Part of a small language model's weights.
Size: 10 layers, width 192, 6 heads of 32, MLP 1152 SwiGLU, 9.15M parameters.
Architecture: RMSNorm before each block, rotary positions, no biases in attention or MLP.
Each number is 500 + 50 x the weight over its row's rms, rounded and kept within 0 to 999. Layers, rows and columns count from 0. Numbers have three digits each. The size before them is the row's rms in percent of the matrix's.

# up: layer 6 MLP up, 1152x192, rms 0.0775, rows 355-440, columns 144-191
# down: layer 6 MLP down (transposed), 1152x192, rms 0.0757, rows 355-440, columns 144-191
# gate: layer 6 MLP gate, 1152x192, rms 0.082, rows 356-440, columns 144-191
up355 101:464414617512607456414460456475503529527469556523550461578473468459534496494473494468501505519561474465407536479496544460525550554619560576532451
down355 101:526478469472498572477408366437556535540486518407559548428531430507503528624533470459575576418438516489435449481500511367467489516472518522557531
gate356 101:490483555420452575541380511472587481440502563408508501477561460448419541439462507458491515518466501546498488499549512552423465397476473489448520
up356 105:522478480469429505508509493548575386483462493529515458501548501446451512501499584527530470583544487558579531535550390593512456485458479562459514
down356 103:487448565569582484526444356556593534576476473443552580488563513532512471510553435534555455498402495469409535574475547445498506540425423507545502
gate357 107:581592488556494457510451438534517541484491484481514553556509479479495513476500507536518475504627460443497533385478509425477418559532388507526559
up357 105:492514495471437481489471526502506547454407584454444560436477423423349545529521409599522500559591453443496576477449548491481414496507436409500539
down357 105:564476605485484593562553492461461461556501527437480464477502515466497538483368539501452437444519524575538540562466480472454447561483392500437470
gate358 092:537547522499585482477496534506506563465528471554524527504530482400429493502636439447554487539490442534616516551456523529460507563486436413386521
up358 090:486628452460558537485525432519522442517510486521527489510494558478488470403513598470512453479562478587578522597439458517500462503478490486420505
down358 093:431484584443494467527437494552449431436413467568404494485439587477520524497514535406515376574474421509476472492461484522552498482530492557545521
gate359 096:477491552428495590541353514509438467548459503548481487501528540491408569547508399435592525326508452524464530584528459528479511447534508454439505
up359 100:520464546568464506505537468471484499427509497471477479493371586538462471497525477510542548508500430491595468484547501472532475479498435529523436
down359 099:481479462541502510385521458532492406464471553501494554441599422526501565490558381476499494546502575511446362517503505485546514469526454510482502
gate360 096:357533433555380523530389444458521534503511435524573490515459488518531496489432541435470550546470560410492480545498478568465543424567577519503443
up360 096:498573527437549458564562489449457588489531491477420542450506518478449514604443592484494495392546546557530510545478549508473399482415473518509583
down360 098:467488529524523632518465391540515428537528587457545444569594519469576477501515474417473537484400499507517466604475450564506503443586478455522485
gate361 106:480449547509553483551445467549492492618425453579606492565522500518561369526508510527441489495518499513485472468468540533420452558563483476466472
up361 102:545456471569474524534463462523429492457502544468547470517548582532563529487482512456441526457583539506622563432524505581600505426479462589554497
down361 102:456463493586599575457396550483508518407468512469490517515482482472438523464561472479545416515529463508533540508550515536473495519491547507553566
gate362 100:538492542547509578491468516485443512535454436486609415518572468502540581586497488563471553521526502450538516445595490566509520515456571638550523
up362 100:520561417557549475459420459435527386468498557511527418484626517581440564465428498458490435509491566420555625459540604468400457498524485469526513
down362 098:545562448516474470579501552443445442540573404429500491604524510475479524449521476571524462424457617542485530471478541507491420498445537512364468
gate363 092:492498497470513461493510542517611505499419538500499508479521603513483610415522425520511553524473419580538506536541461600510513605541498491443589
up363 094:551428469512513492558634456443535440416525530599565492450618545439502523520489491474494495467488485490517528493573539479529440553465463501416489
down363 097:492545601559449487442624428407509456574464476528495422533396498485574533492449450536471528544475420430468414504478551538473467467384536523493438
gate364 099:571552554432470570492461524489416470506433432508554327495490510566500562474495547591484422529378471606383454408556512498497510491538533483521427
up364 099:480574487543449485482538533501492478497510512442590473413559527415432627438382442467521517460479496501598536550549433579585506479495456491466509
down364 100:504519525612435368521393547522578484467520464512505545452439507420528531529508493514495532576487550433563451615501579413543409575576504417474560
gate365 095:533465478525475546497510420493468612487405437507534511504483504539577475579573392540500456473542514473484477429433417573515528573443537627538429
up365 095:463494484476455630463484536445571575461422494469432535450554463499425453501443410498440652497550570476490476558480537550525548526541561540564405
down365 095:486447510420465435471469430479421481571507496563478518479552526485472533536495527453537536522490397430448531423417535400555440605474517495473504
gate366 103:593465424493580526573417443533592542571492611500499478485556494460527698543490496495514578496465467536403476482584471567521600489550461550565573
up366 101:505500500493496513475571470581494579506631463532460513548512454558448525516519599397526519550505516477551478561505521474570515514456482604537488
down366 102:570434481423494442505530569453487555512505507576513488517512528540466535515460528552464419543555556594409453513533528506484473457507584461471474
gate367 104:510508563495534498577527559602492471494527490534592565479453382494581426462429469516435526463453499531515528523555535495477504495477549490441501
up367 103:604557506545481568449483436492463516483426574565375591378437615474505420578470482479455437441465572471601481488554455525540474417528489549462443
down367 103:562467579462464500554475474421553498501396490454480488554530514437362501500635579530573459575495499532495543506571435425481543499552563574479525
gate368 104:411496481408598631506463495420488493486446523500406536473453530522559536426547487431475415497574513461473499496556611571575447539539438485478589
up368 110:466493574517552504492407431483500551543438408500504482448551497412486481431551531569515537519512506501472482430540566487470469450523439532484454
down368 109:420406424446465584499481505503500444505521506560487485538515551373547618494496464479426499479491593496472503504523617454559535436601513434546479
gate369 102:498486476530449532567512537482515547579530486483527502470589388419520470448573503425474455520444484531528460430522517511442508562495489521510524
up369 105:425500535496503488437471487467471488445393417520505495518426534560574500467477495482503489555594507493512471513470426572466553547526480538463501
down369 105:524523572462473467536495550538474478523484476533549576499542522538537578453491437493554520498408502543436539580488463479387663447532443479624444
gate370 102:524526545441511448489492525584568519497460416465525442438560459425572497504433527410548512433503528516530542410537480561475467548533459527580574
up370 101:646418501536502548580512432480511529429454503513514567537526425520524520460546453520481539413430544470512486425482454505440469498430502480535455
down370 102:538537597469521502426580558574510442521427499472451483532557401412572565561471472518493549524510505569518522467496475533500511532539517508475529
gate371 104:557578430524545465478490501450543501460540497552505530549620526622460516482496558480509529618475470461475519465459552486456559603453508477431563
up371 098:511514512525448531490459614460527471415494640496509485472437429446535621490529559464535499556479492540462456509542577578368509424530481441530482
down371 102:484579556503447466540509516392458412511457455488545531529503518535404468610525535502457442465525455445476411485460479424438465554557582446579528
gate372 092:497458557521424510499612534493595455474534578533597479473536480568472514374461496414443518482484510554533482535500505503476498539472488420497506
up372 095:414565507490449561609445467469450490518562476524531425524467416459507493494515444494516435535506493532455448544485527478446520439564481409378541
down372 098:578533556561529477458457572419513478535414583503507513467486504537478503547510506461483534450448527489474528522539448486415442585483492456498605
gate373 104:475524542451578453531452538521520538486586585456534469557398503480507439445544521530408462570454567593513446488491459541471571501474572514464577
up373 101:507500546530449437493581410551569453453402519601487480525514532549512529520503623510564522522525531536555483513400569487459544588541468483530511
down373 100:454502490541534391507517537567513470438441484492521514547452610512524452580520604448561502498566472504391352445519512450450434544600549426510514
gate374 094:492562505432542561470405464587547603506493439558453553526490529523543441474484463464575497518550582556458487469458490445545481482612442463512504
up374 091:451448533533534490496515457503571445397560504534562503659530565487469591406608503500523504666474537464509494411545509437497546590473562482509571
down374 095:558499488537503649436474492535410491471546535452522494514551446499517523477510511499531551414473480506499475482486469503473402509492554576511578
gate375 095:407418503562485451475493425618504576437456517421489478466434552477459520530471596469520567466542506509508484391486538459579580559460497565564504
up375 098:414500509462475477529514492596405522468572499447554475460490467555432459379548542438480424503518541466435488472401486466522520469503493590508539
down375 101:568511450477486476506512486479457479521454450491410413547471542458477556576473494438563492545520568546551555462652512440583401482543434436463424
gate376 105:548518514476504522550478630582567568524495504388455534650548367543521572467546512537438529526520507603511492458517503533502554527550501417445463
up376 107:482555495496471571471492462494446426449565510531522458528510453544450466502489497419563408443593492506523458481555581424562458436513478489507457
down376 105:559530460414482484525416506495394591508544495500628504518452498591509539411542548564462391462472454422495343479529533550591566561527500493497443
gate377 090:545547490489492451526554584574534596491445444496443580462551489558444499496466519469584429579402513551489508515444474565537456448569547445470443
up377 096:526502623412456489560429413463424608523605485467455506457419492606449375518531474460375476481492514453513567547519470516410405469469557463396402
down377 096:489374540549468419545511536487535565561530495475459452473561517524514482481535486485557495505506465527544511512478604518428484507634541537525449
gate378 101:571474495468485550600592559451511514467500479575408452482451461483536459502499543442417469488463545502518524557470485472489496517508597509558463
up378 106:527474580511409436529566497567491566517503452486548456564414499479517475517492507552505467430466489604470479559434472473541532439487536476603405
down378 105:457385448560561373450513551457581489523473542410536440503507476524541554422526457445419484507522463435516543447482544461464498412435443543593478
gate379 114:567511486480470517416481499428464516428498418494588458518494486475485411519560390564605464578534557418503434464560508564497501425436406479520423
up379 113:530596514561464434590544415492558491447452462503559590393484533498440563462453550451540523553465522598555481631537433523566482424450449530431542
down379 112:442470410422530443554646519471425470478527496472441522412555570555588590573479596456540459466435555463561481507443499500569495599489568557517430
gate380 092:468535538538580507514462489525511572382412536451506500489515597508561361499528527439552529464499520473514541533518432457413465530403457537535483
up380 094:396529585482465538506444406423582478478501454503486534458350519555426513441426459491419592489487560499536472538419518545521473511492541415453489
down380 096:454468401468509543486521569497417521458400476529474551470511549455487525500542485528393492531523462415564433461504533440569552506492571448550558
gate381 107:456658550492463513524550474457488472440488534578557526492522496538598611537513527435557430497378446510536455473510475504559586502599456425464512
up381 105:426365563506478498559525456495587482532534498542457448570570455503416493518443528528485518503482599470482471530451494504484325501505612491640582
down381 101:503534430540585556442523435528445443480456515482597540444419476492549479487518502497471476554544506457570495499419477551460392537465466468486491
gate382 093:569567546398476497453473491508408514537494490517493489528387548497513385485479559593492450504596504532504412441477536543483430535568548577527431
up382 105:501553485487494534448497540528458548436538477446505559519413508490561447621533558468506485504516484437495481514384467567508493435396538574581581
down382 101:458452412481473534497513552450642528456502462450469581516456414520554539456531519526507498517515503430435519456520434476417546483488538550480469
gate383 093:460507476462492532540536553523506551461578532520545490588456459493538423518525481433524528545521668512443501507488500502502482510517461434480509
up383 093:496523414499540501490436457519409403460492530533513437480433537599541561483495413471412545476501443522511494445499553460516556620503442495522478
down383 096:522545516445504500433579524487583463517455439546473497472475535490534399423410573499514488364513441509457596476424548576517585542529475565509481
gate384 095:429517512461505509547470443466499507522520569488471516515491570553408491478417564504489507558446630456553456549514542491444432508567453466506545
up384 095:460376543451488472481494530439462479453446477427474460568587538474523549513512531537501528553445525513519487436497558508548516529527481449449595
down384 096:577456514561493538472479456479502512487490492515477431435603591434521484508546470392505468534441548414605524442615506504483478469596474469553515
gate385 112:470514480398505500547448500567517508531352496437503502557496513493453534507439467500475482500510558572571504478429566476438554538549509506526474
up385 105:570441480460531456523448439507523431570491490418452438458521576495444551554543399562507503463541532630447526535447431586539410381430527522580406
down385 108:533516575540431542481525595462549465469498486489477515478520576488454418563543450497450571463497525475450481582454474508559446443471404528533478
gate386 089:440474454499439451396481552540494487564477430486455569513529538458554403606519558576434552474532484546480461499419520532524425458491565453518458
up386 094:470513525496479454441474409558503527462527538477477527509501483448443509483494401517573512424467432541501519529516379485455531590493521569547541
down386 096:555535480488531489475447525512409513555453474494469557512500514553400537494532504428521507469488550546505435514401456447434487442475533472421541
gate387 095:546502543456511411606534500480528444423526467548571569526503525417384526547445500413449450530510547492508462467476440437411528423495404472505478
up387 100:590472535531502559599491447515504464487667560536528541646497526447480415545613505446499451585492488460499449535518461485430596475529448582571611
down387 098:407547439469446412450439503481421535517483411474483592482525533534424436561499567519534516522399457447519582488467562457491504518586409559503515
gate388 100:589484510526490500477458498583479503579506520489518469546445501517497473583481496493448461384467500542489541574472504471446456534528450427564517
up388 099:477456479473496488510534561531536381523501491554448551500500535458558444481504536481406479444549459529525520509514500463488532562491536363545486
down388 097:480471468496557459520474493496574438579570509533501548441522467482502388499578505514451472491531533550516463522406497477535467486475537602544532
gate389 103:459501511540506467544501573459473407469567598484580415559475505561561489443461582443578520448445502518491513430444547517498510686534479476412496
up389 100:485495468440503587421455501514456461525498554502431444501511524465458439502586569525487514462494492578502536540521530425652496444494505544556459
down389 103:579468522418552505554461515452488503485526630540472498458443467507436489451564470586477495477476546558457671453541523543555496476558467484444365
gate390 094:444616485513580410554463440588462449456557473466601541526452521551456465523454545504523498454497516494445509426413494594477466476495450417525535
up390 088:519473478457420500489522448502506560558508516549418396472515470453547520566537447510496475523526552589536435505518598464441542587490434590522520
down390 087:496444530480415495491533489546449437431543466488601455515423383555474448506531409476491480516571534432498396432487385448531464494465601516514452
gate391 090:580463553502423521485496567492499537459457392565502447510431467517508524456469465531552511481471510506497413486502471582623487456595460515607582
up391 089:528533509446531471466533424487500552430512486450511472546624493522514459563485502585483613455562586555527501558483506556562529516483533487549585
down391 092:464513479438369474539582492548550459486524477474443469503473511474500577564396474461518569417509531611491577439496509544397533560537512473449449
gate392 105:435550480474412465451389485511485457497480531539546593558482509601490558500460453483416501551536527519582475494408541515421456558438497509549519
up392 100:511541461504396494427541508503525615559613504485579516492415482482535536499444445558476533485544551482405532552489481481540575606475502494502535
down392 097:584476510532557389476517383534436497512505461481555439466545482594460497550567462399494570477499465463553320563532544457591501449481510458521492
gate393 092:461404478470525506567438392489483508522457550505422554547387516449558505522538506530466565562514473458602457448516470529575483569493655430440525
up393 094:512512444528509462568465545544497473520505435484486471521483427532509495492473507571476546489458506516635474478504547532514500552535535512540548
down393 094:575484455450498551459551499463530458466445413521391442488591526520402469470487464459497503447493577470481514491573496498434496587491518644488551
gate394 100:555501488452456494448545478631418494466568453501462490534457546485528416478492394501402475427475436485471470481505463588500529529534478505544413
up394 102:504470504486527492521597540473485614456466541563629500509474493411398413476495506492509452505437462496489451594458533486487580451493549492522503
down394 101:433483520450414406477527453505396403624469450517524518535514512426528555522410433491476503512567492453470561482582495436474411465602507564519491
gate395 103:510441503580534506442491491510519433534396579472518482489469581452530457504464476499549491554503386467492478458518456550473423481424548530509482
up395 104:521596537457541501467487546368467438627509473583490493486515450534457520443475412426526518513558503499429499443562482452558569517486489469481442
down395 105:515477593531456489547567472541469486594458410518552485486553481514484496498490509531531449475416494483509468507426445575606572490496576414496522
gate396 099:452539459414487531504509443560529512501475525488490383504567437548476548508567428475452590459549568500649471498477506506474603514531389490452564
up396 093:503507540517524420493479535486460523516553471511562492532473435574481486488494464513436374483468474520467357416393556524470418508608469445521481
down396 092:506514520483569389577527475530490479510482494502550487518426513532587608454540479549416475477543536512539479371446478591542473516561422502533565
gate397 096:437490533553524442591518541512533536475443481516512548485477479498446582431618562487556446460467569582444465533513528438540553555572514425413490
up397 097:511480479516588488547516520451545510427407528563407524496514538575416504374510433466502477545370530506610469519547607516487459473521492525507468
down397 101:503503536402466683425431507516510528463540518562507543538465513560498592432587426434478534483505528577511530553417512470580511467491539449560434
gate398 102:493501563569456441531469487510412486531517538508525516512513482492548427654536448416512565501518537470574486484454450476491500476480479531548490
up398 103:517519379530567497510481388482595449532447607496463502550547615484517621530502502550441455421460467555505491472503531490593448539544466426487545
down398 102:439478518527508476489526545494480486541524502477518504553388540576472505508537546471513624397498430567443435487538519455463470459429416453449487
gate399 104:488429545440469438453417465422511473488440507524538528567569553463564491582559527367465432586529510586495449463574468502519499537511502500490510
up399 104:507428540404465481442466487492539572432442514468574482606472512394550519481461527400517444491606537554442538480553446541502460456483481553495462
down399 098:492551515471568542510494547530538471447435538432511573566562464572514502455461555430452434428471503528517604573570491632420484497480591620461424
gate400 089:591445408463487481509453498543607542526548561514485499538524500554469497432364448505452417409497543498411526480506485459492533585488526591374555
up400 093:547501532568467426512498527539473442429471488485510472522586568442443545592527554540545552536481583468498478458493445454451521493503597437496529
down400 094:456530542543527557464467551443550458503456440434605471437524484467451438531487546506576525561493437427502461527492428652511443430559499492495504
gate401 096:500481461521532553469427518478495441531572510467514444516494377552491524510537641521529536457493516530477486466458484550488503521466635538446533
up401 094:516581414454459503509464505522465594481403569477471571514425436433537585556498513468430524446496350388546482516495526436489465484487442540480530
down401 094:469454426534618474500512528450549562481520500453535484454453525550508620532490484471504512516580509394601460518458427512505491564491542510487507
gate402 105:430591496514484551498469496474578506440481510499603499361501500470489462501436520543544397514476540548489454463475489424516560448571510444503504
up402 109:563454552585596500560469491520503595530467514510481505506566483530525486476442466427522531499491477549488511531563590604446562415500522494538470
down402 108:402477474488597496526505560447573560425476495494527536463577497518536534525516505406549449543486475416501467476562460548432417462456472476520499
gate403 100:452463380475651522503522582481498463527512510508516446507589445552604436448553500490484593501526576594456487412493584456434526566456469552514518
up403 098:410567464521508529564486550494606462535498541494423508503538471578487535524465418490515593373474439446509477525522520498532442520506508522498551
down403 097:517504549541553471553407552545497490542522456506534494467575500514440490527488444487511528492587547562489588500523450548455416485424560511403376
gate404 104:532552507492544400544456449551513447572490449429592534542416534533583536472517520451477477504498523507598477428506535613469400403469442410421482
up404 104:562461394506457561430427520581572442496521457463535382570540491412539514473527431427517498449555500558439508537475476591470487450523496531592481
down404 105:537441530618521424512461501417530404455532471491407599557515502495481564425429380496547481459442508505429468536575444451447486449487524507477558
gate405 090:468475524524414436496514401564401480425519492544512495594491398486498466501460450554426568510568506381421489521536488533475541506509442482459525
up405 096:492552548457462491543514460395500530446464463542455415405485414488507548473551562451564485466470553477486554469456525519523479565629550559448493
down405 096:469474467451503554511468518460550524477508326510559455490501488446515453445524521553520550396527560458586467451489425511522468560526515506505557
gate406 086:506589460523409513523380464489426487506463536433522512564425545487517435508507578523485524505438526506551531455639523560474487530559468415479430
up406 086:529569461589497499580474464515533530583491499532539517486522461450554555646486521541384563557472514420438468472462484520490546513489451498505423
down406 090:355559561390462551470554459439458440425524505521446595463423565428500480542477508484484510511481462426487525565424599485497463415485534476523589
gate407 094:534447545491581477555534447545466549424560518557495495540515554450523527521419477579553426561460504501424518449557576443512536425562450465547587
up407 096:477503456502375502477496488500491491476565543508497457502400532447520491548552494438507538477512506503419491557610453433505376472474488414468521
down407 096:486408529493538547437433453546544460528385534565459462436521479488511573539597471469389442513530480439435448527485545451525472506484413472467475
gate408 097:459549510505503461529480407534423525414555480520483558515474449453525410551513452447503489530537559504510523497584481477539458475485546489502508
up408 099:436559532457579575589479450496604452502464542540487443495491478529490537525506482494498571528429500556527538528522573492433475567539543475620534
down408 097:582484581485505428410577553521436500471485478489457427522461428576471350461496504391580505462506458496476477571406491535529607479407483467414436
gate409 109:487456572467511482490490483495452477503437448313577539516492492490428609392420455508452518502566505577406496464495526384507423511465442464429500
up409 099:519487488502401494439583523422460471466409486491559552546582468474528469484410391509508490351547534475552468633459539477422538440541572468502510
down409 098:495548617533520481499492554484515413487516483498485587574525457485487555542380446469474540443519519454454396490515525447442522525500563506509588
gate410 093:454497505460536497574502492501380485547554573600460550563639463532512481495493415496481390488524624529516425454556434471542484433515414444494417
up410 095:464526460539458397474532585531491548516540577479362526496539541490526434572466517567520502538499527517483536511490505466464557441502573453562460
down410 097:554441555434456471526484469520554539472514467495539621526521470526513558583493511469478502516457510465493343596467489492496429403565473552574528
gate411 097:547507517573506461593418509430465571486397499633514481495447542520507415582459543580431565446501518604473467558474430534446463478479498466485534
up411 098:439524593477484433498570560476555534514556536473537439459505391447447552556556534395483502462472499536431496490464482510489564428558554452552439
down411 099:602572521526383578534440450451506593526552489471573565589498578454555495517457432488529483518444511448456552515419525511496487526456481507458468
gate412 103:515407502501538472455514570448542550443474567427510526580486551470538606473528511476401513537567466549514490488509430502469520488511507475421427
up412 101:510607498359541529463519481494562583583456492516530427484599490499513545571541484510558474487446504571559440498532448561554513568478546501528438
down412 101:540466456460519464596469551520606547560470635557557541421546487558520548584504460505563521512504463567523483438495544519474545466526528484493493
gate413 089:443594570538537550468477530574521519499474471452579515539574494497493448484472532466506552447551495465608468536483500494489514439447529511483501
up413 084:503462528417431479519558559492533506406475495454530558440493484570502504505573565437529416476419529522462501452447507514493490543505436433546492
down413 088:485503563487481536411504349624527428553544471559487522526507510481533526464489522530534565460438499518539434555483512515547539501492374519504495
gate414 114:408534609434483444530474518498584563420417584385548567516430478558528573467450569403541596525463515492492503556430539483555404510502482495412505
up414 101:464539548510449422462458577495490595474517495462512550402547460463435487448475497483521479504496464527476490591414473579467457436458465443512468
down414 103:502521481541491545469507512426498573418610512487474478441537530482558471416595470558398541529513487512549502561501412600471492449492558413575436
gate415 096:518446601475472560469506517507458575494456506479582511577458518438477456515521506439458528485519466512506561512492510540499363520501444559468457
up415 094:477556549414443433419538476446443487492528498485463524483421502516475394448483572500527538445451490535525495488566592508511440518531447471560505
down415 096:511452480513508546447420570428491595496514439583509468482567516497493595499545427505481521527439478440495620492514431387472548498419517420430491
gate416 115:504474532456453520522555453457529540495417494518602609586423405503552453491431455475480433463477525539475511493516436401502481455476502451509510
up416 115:471547403422521517493449430568534418568621514514491506570470605465490462441525589465517435529509469594470484559472530515421409442523472428604458
down416 113:473446480529507429510544418491495500514543609560563473475493465555569581504502469532524505444523466545522514476587529426475498431477554480608461
gate417 093:558589474491572554436442516559581457420526562482520555513517503450558597541459471470535517442448562540510594545421449501506547456497440459563491
up417 094:352532467497509522558490367495512539449460560503473515444416583519393458426404508569462493444566495475565505578483406539446501494494515491537505
down417 093:465474557605449521579505513520504553562501468571342584482513481542577484433512428512514512567540427487402435527606525558508504461461481498530482
gate418 100:512503589559524531517563400544497491455461467449561576532581482514561587423480491472508559546541517402494485412487475625524566533477465487543559
up418 101:520496446482510569503543440526486515624456437507474561443475551547584434480467512534505532553540535529487482496531572625524497444493465523562470
down418 098:379433578430504587463482481426488562584548569538511519505473536492457559480563412522497587486550463416551564566537465530500474474508486503591588
gate419 103:528485525489464478517447537508459477511392450450485480594487523539517467455393427469521520349480549500463468517490572572441527482489480356496545
up419 105:423478539522460485486473463455543537402516441526490614475500512521458558473556546559461543497461571461522449441490417486534485482454519497464513
down419 105:525479462564484598524503518501412494457634434525523511500468536379415638456451591479473508478481500513527519546438508488539528417476552426456530
gate420 094:617399455476533499560497507487442508560495510402605460511471417380528462490561458441507489407465509471439481481520543501437616547494542545597443
up420 096:476546458519638595469493523459587520476477525532517528501502483434470530498526448603448451564494477509492426491577396487463523555604464572420520
down420 094:519483546516573482520567524483401495502479565496515501510507507494475609522513554530445535478479530500510522424489447516417529579537507444431496
gate421 112:457478542515585474474494435617534483418507463512481381534508559488486476413550537488490666494471529346491470470498517402450444482508481482521514
up421 113:586524478493473443500533446471476467537488499635547575504497535516589454538442357538597460480520520477562498601585543533565485472452442621519421
down421 110:538492488530580589478453499473533601499593561466510508492516512436436315552483513566528532529489479413485527414515436550429547439533537443492532
gate422 105:439467462369487534519502429491435600446461505538521423476482424573537540530457517509527438471613541442481474468483551519547562486489510466512479
up422 102:506470483443467430565450573529480535447476497560516481464381522472486561464449450412449524491426486491515544541475529432480421440466529475641551
down422 104:468527461497536443455503554518487500530551488521489540518490513592456411478602427526539548471505493501446391450503532585401383466488453548545582
gate423 107:476494460587470529590480544492408512447488472534537536439496380562484390624555508544475482457443670552492427517412528503484488502449479501452441
up423 109:529569478479450548508473498525486444565551562509535616468453472539555491582514556596430470424529546530528566504439467526625449492463630524420505
down423 105:470473505447491428504430482547484490461468450441456461456478430455444471375445533531525519529555526504488563432542574549438480512601513486550475
gate424 106:581532480459581554461425541453426442511470476472480495648483550467617553435521519449461520553552472514492460459437545553522474499588500458462476
up424 097:545546456507616598522580519454447555526526527521532490538575515518454538452518390537519503446455596555470470550538542557503464474484448447554446
down424 101:517529470450426663541548505472404543575524486542435497385435550434492495424534511554562455533518606542487562419536488494509505468537507503548538
gate425 111:509537575566589427524420520504441572418403508526532502529459479492476458471492468482475485553435539499439481533452458490485554570485517384475598
up425 109:515495471541473577517466519434425513489511437510529484581489647450492558565518474502543466672510425500520516446529532488492426476446540470418516
down425 107:462489483546542531516509478527435460470453471530462477494659535468585486534607523577488501495509518619427521500461493477522439403500442600456584
gate426 102:525559558447600420575473566451542474506487564546468499492507523519490442473543428587522493480525495542572485543522576511433433487465446426470584
up426 103:536490553490447498483508487541591547510534525466453553476572551467540424513510512489519605517501514479520522541425494454457495535492428588471527
down426 103:472501405430514441454490520424453513465407500529558466535567468447471524507446520523399514511413567462583437511525533510516543579437517577478484
gate427 090:441431536479572479475474542483465522488492474481424461624482471582551481507532520516429533494511516409468388434520504611540422539509442580492573
up427 085:553456499506495513453494615424406469490477481467461605480572487530469448518604590508494551548429504425493498504544510535501488526505551576444522
down427 085:592490491490459546558463566505499578552465525509474450451471498495376467468489508513593421437482534417509605483464437499529525447384559444523554
gate428 096:389538452512597490528568427443454381461430530575531425483482462534543555430416494510493440513542483492525435570515539591525447490481476544504486
up428 096:469509549485501522439509452461445468489512453533549487563488561491581561407479501496522537598471525498593536462531555457452532522481495428406505
down428 097:496510485540526470578543565606525420485508506650489423509522488520562457443429520456485532529480440590519613459509504503541510485482505512453513
gate429 105:452520476433472468520363587527536559516541551505450521501398511564558438484603507400482434572491549567538493600532478487457412423531479469431545
up429 103:528570526465420530374555454442406481439454606561532437476514479482508498437479479545544506445638538471574509582483484417468480582451531493500411
down429 102:458501541512549447488610441594518554484462528601531505392473437515443616512543464533501547522683500422562381452467507531484508563492477496463484
gate430 085:505480462521460589576547467450513493531545566467521438513496452481506465526496531492520558601514582411494458421477611410481553566498418522451502
up430 086:471597555488556528434587521496502491480542442465500432499561432582632445456521482465556515525423452547499465637471444487486537502527491478490490
down430 091:473557640563501459480470534500537490452529524463545444474520532569527442439425503585410565453419427556433497623465425544405481562492511536524529
gate431 099:446572511477505373538555541426451492408512462457450542512514417515622492477449504409546487507504522480456518420565490527558493431473466472547521
up431 101:584527561528491436493538432461453479485459507401484584630476538467499545613510478533527476469537418466435503458534497520524500447524584428461479
down431 101:494506535491522534438483521453500468504463405471487497557466494515528495585516490428579439584484539516524533492550585471482531497546507552469446
gate432 109:549572532554576481513541444514449486507512491527549490552593505455555464542337561394532490552499535549533459507542475533530443401524453476517520
up432 110:477501486489477485487523425544494561472397521575446512502493543498472474519526493455518551471530388465517531449553456516550566463534512582489469
down432 107:480523481464393583507477542577512530484565483491526487468526428438530501487461528480557469524518468546498564506498558488509516409527420573579457
gate433 105:638497482500522468553451498420440496446506429426591452589434423411468486437535442473492591401539508465427516546504539468505605543491462543516539
up433 107:510500548483462628535529522513457460471528481632525488505464543445457511508426569545473491455503595411416501548486455514421514550418526576474489
down433 104:530552541525528491421536536466522487518482494603377461514519503527474612504480431540421532612533461437513564484524418537456430521476552538513520
gate434 102:440492596484484407525454440581458553467477446519615602524493475458504512494431549552519571516565564515477528413503532537545567550574478610514524
up434 101:521432571507435480431399538565474516521521511448590516599580505498477519503498406531595535538476526628490521446575500506550517437565453502508501
down434 104:458501511480520482431606456512547485515539594582424530463505473501542588511507465494527486488433472578477427444465518522498484553471554512558441
gate435 115:507483567544509462641447480499562582466518590514517492481410456513535453454503460489530516477431594538548528515557535497498434491470501526511532
up435 118:502555534513453464431570457600531474393561490444474503503516534591476414417518495589572401510562480438513564553521556484453498481446510487446528
down435 115:484557450443519465405567620547502465552599391447447481555562505496439427549576490575521552395477495455489321541525574539451556455466557464484517
gate436 090:635494506456509449535442494477525463536507468465452513611516494447549481652520439557606488512492493503503511577458451435407444616484517521561440
up436 097:557537565515458497489449468527459574563442460551520479558633443571537498568505489498715515505459535500391483495586377479492448408518513550485474
down436 097:531480502497514520569406448376526559527427573553518529461419499528578555457506513493589436610455576526494552543410457396454542485529518632536528
gate437 088:425437500486494488556491489481472486505354499428399466490526553461380383622518529585511511523510484523506430521575500492456472440516486533524422
up437 094:574562585645551518516486521539507528478577572401485483445481515511395533467518488547519597501515484544562455527538532649419520482446537481569497
down437 091:517426466476482610484499500488499490572580509494462579616463516570500466491457475533429517496482453475404561420502508528514486507506485569559457
gate438 085:580508466512460603492489515495574473482527559488440510446475499474453506549463481454510640501570448500616468505448563553507441504501527430461431
up438 090:466469566498486566558289522551405408489490498550483475459451524426552497524525520578526561490561462481514558389536438462469504582494456567414446
down438 090:513528525490538501456500456484546466445499454474479498511539519527513402532552414414572434632502400528447488472433578427450576483461490476511506
gate439 112:467535489440498489522426372427480475478499571458588451472403588517576476446546438445530508490438555495484474525552462499561458480571423481447473
up439 105:504501431393515479454513480404541454479511493445609494448577489475528479529547516429555464531498500465597526427482566383526464408530456549476421
down439 103:549455524399557467614536551435576485508546501482507385476562554488483370493490572559484470517482487498488569552495505525422542416484500420467446
gate440 096:502566531504506457533503540479462469504481493534544407565469426481557489485504511432481520505414496552496491447474578410535521618491558408465495
up440 102:446504420413410485481496555482543490530566503465487539474489392538388526506461553529483486511565500515441491428529439582514531490489496567717559
down440 103:499444588497531531515627595367485505531462592515504481503538507451571480504425520501522457448452507560482496476472456477517578587501549602401540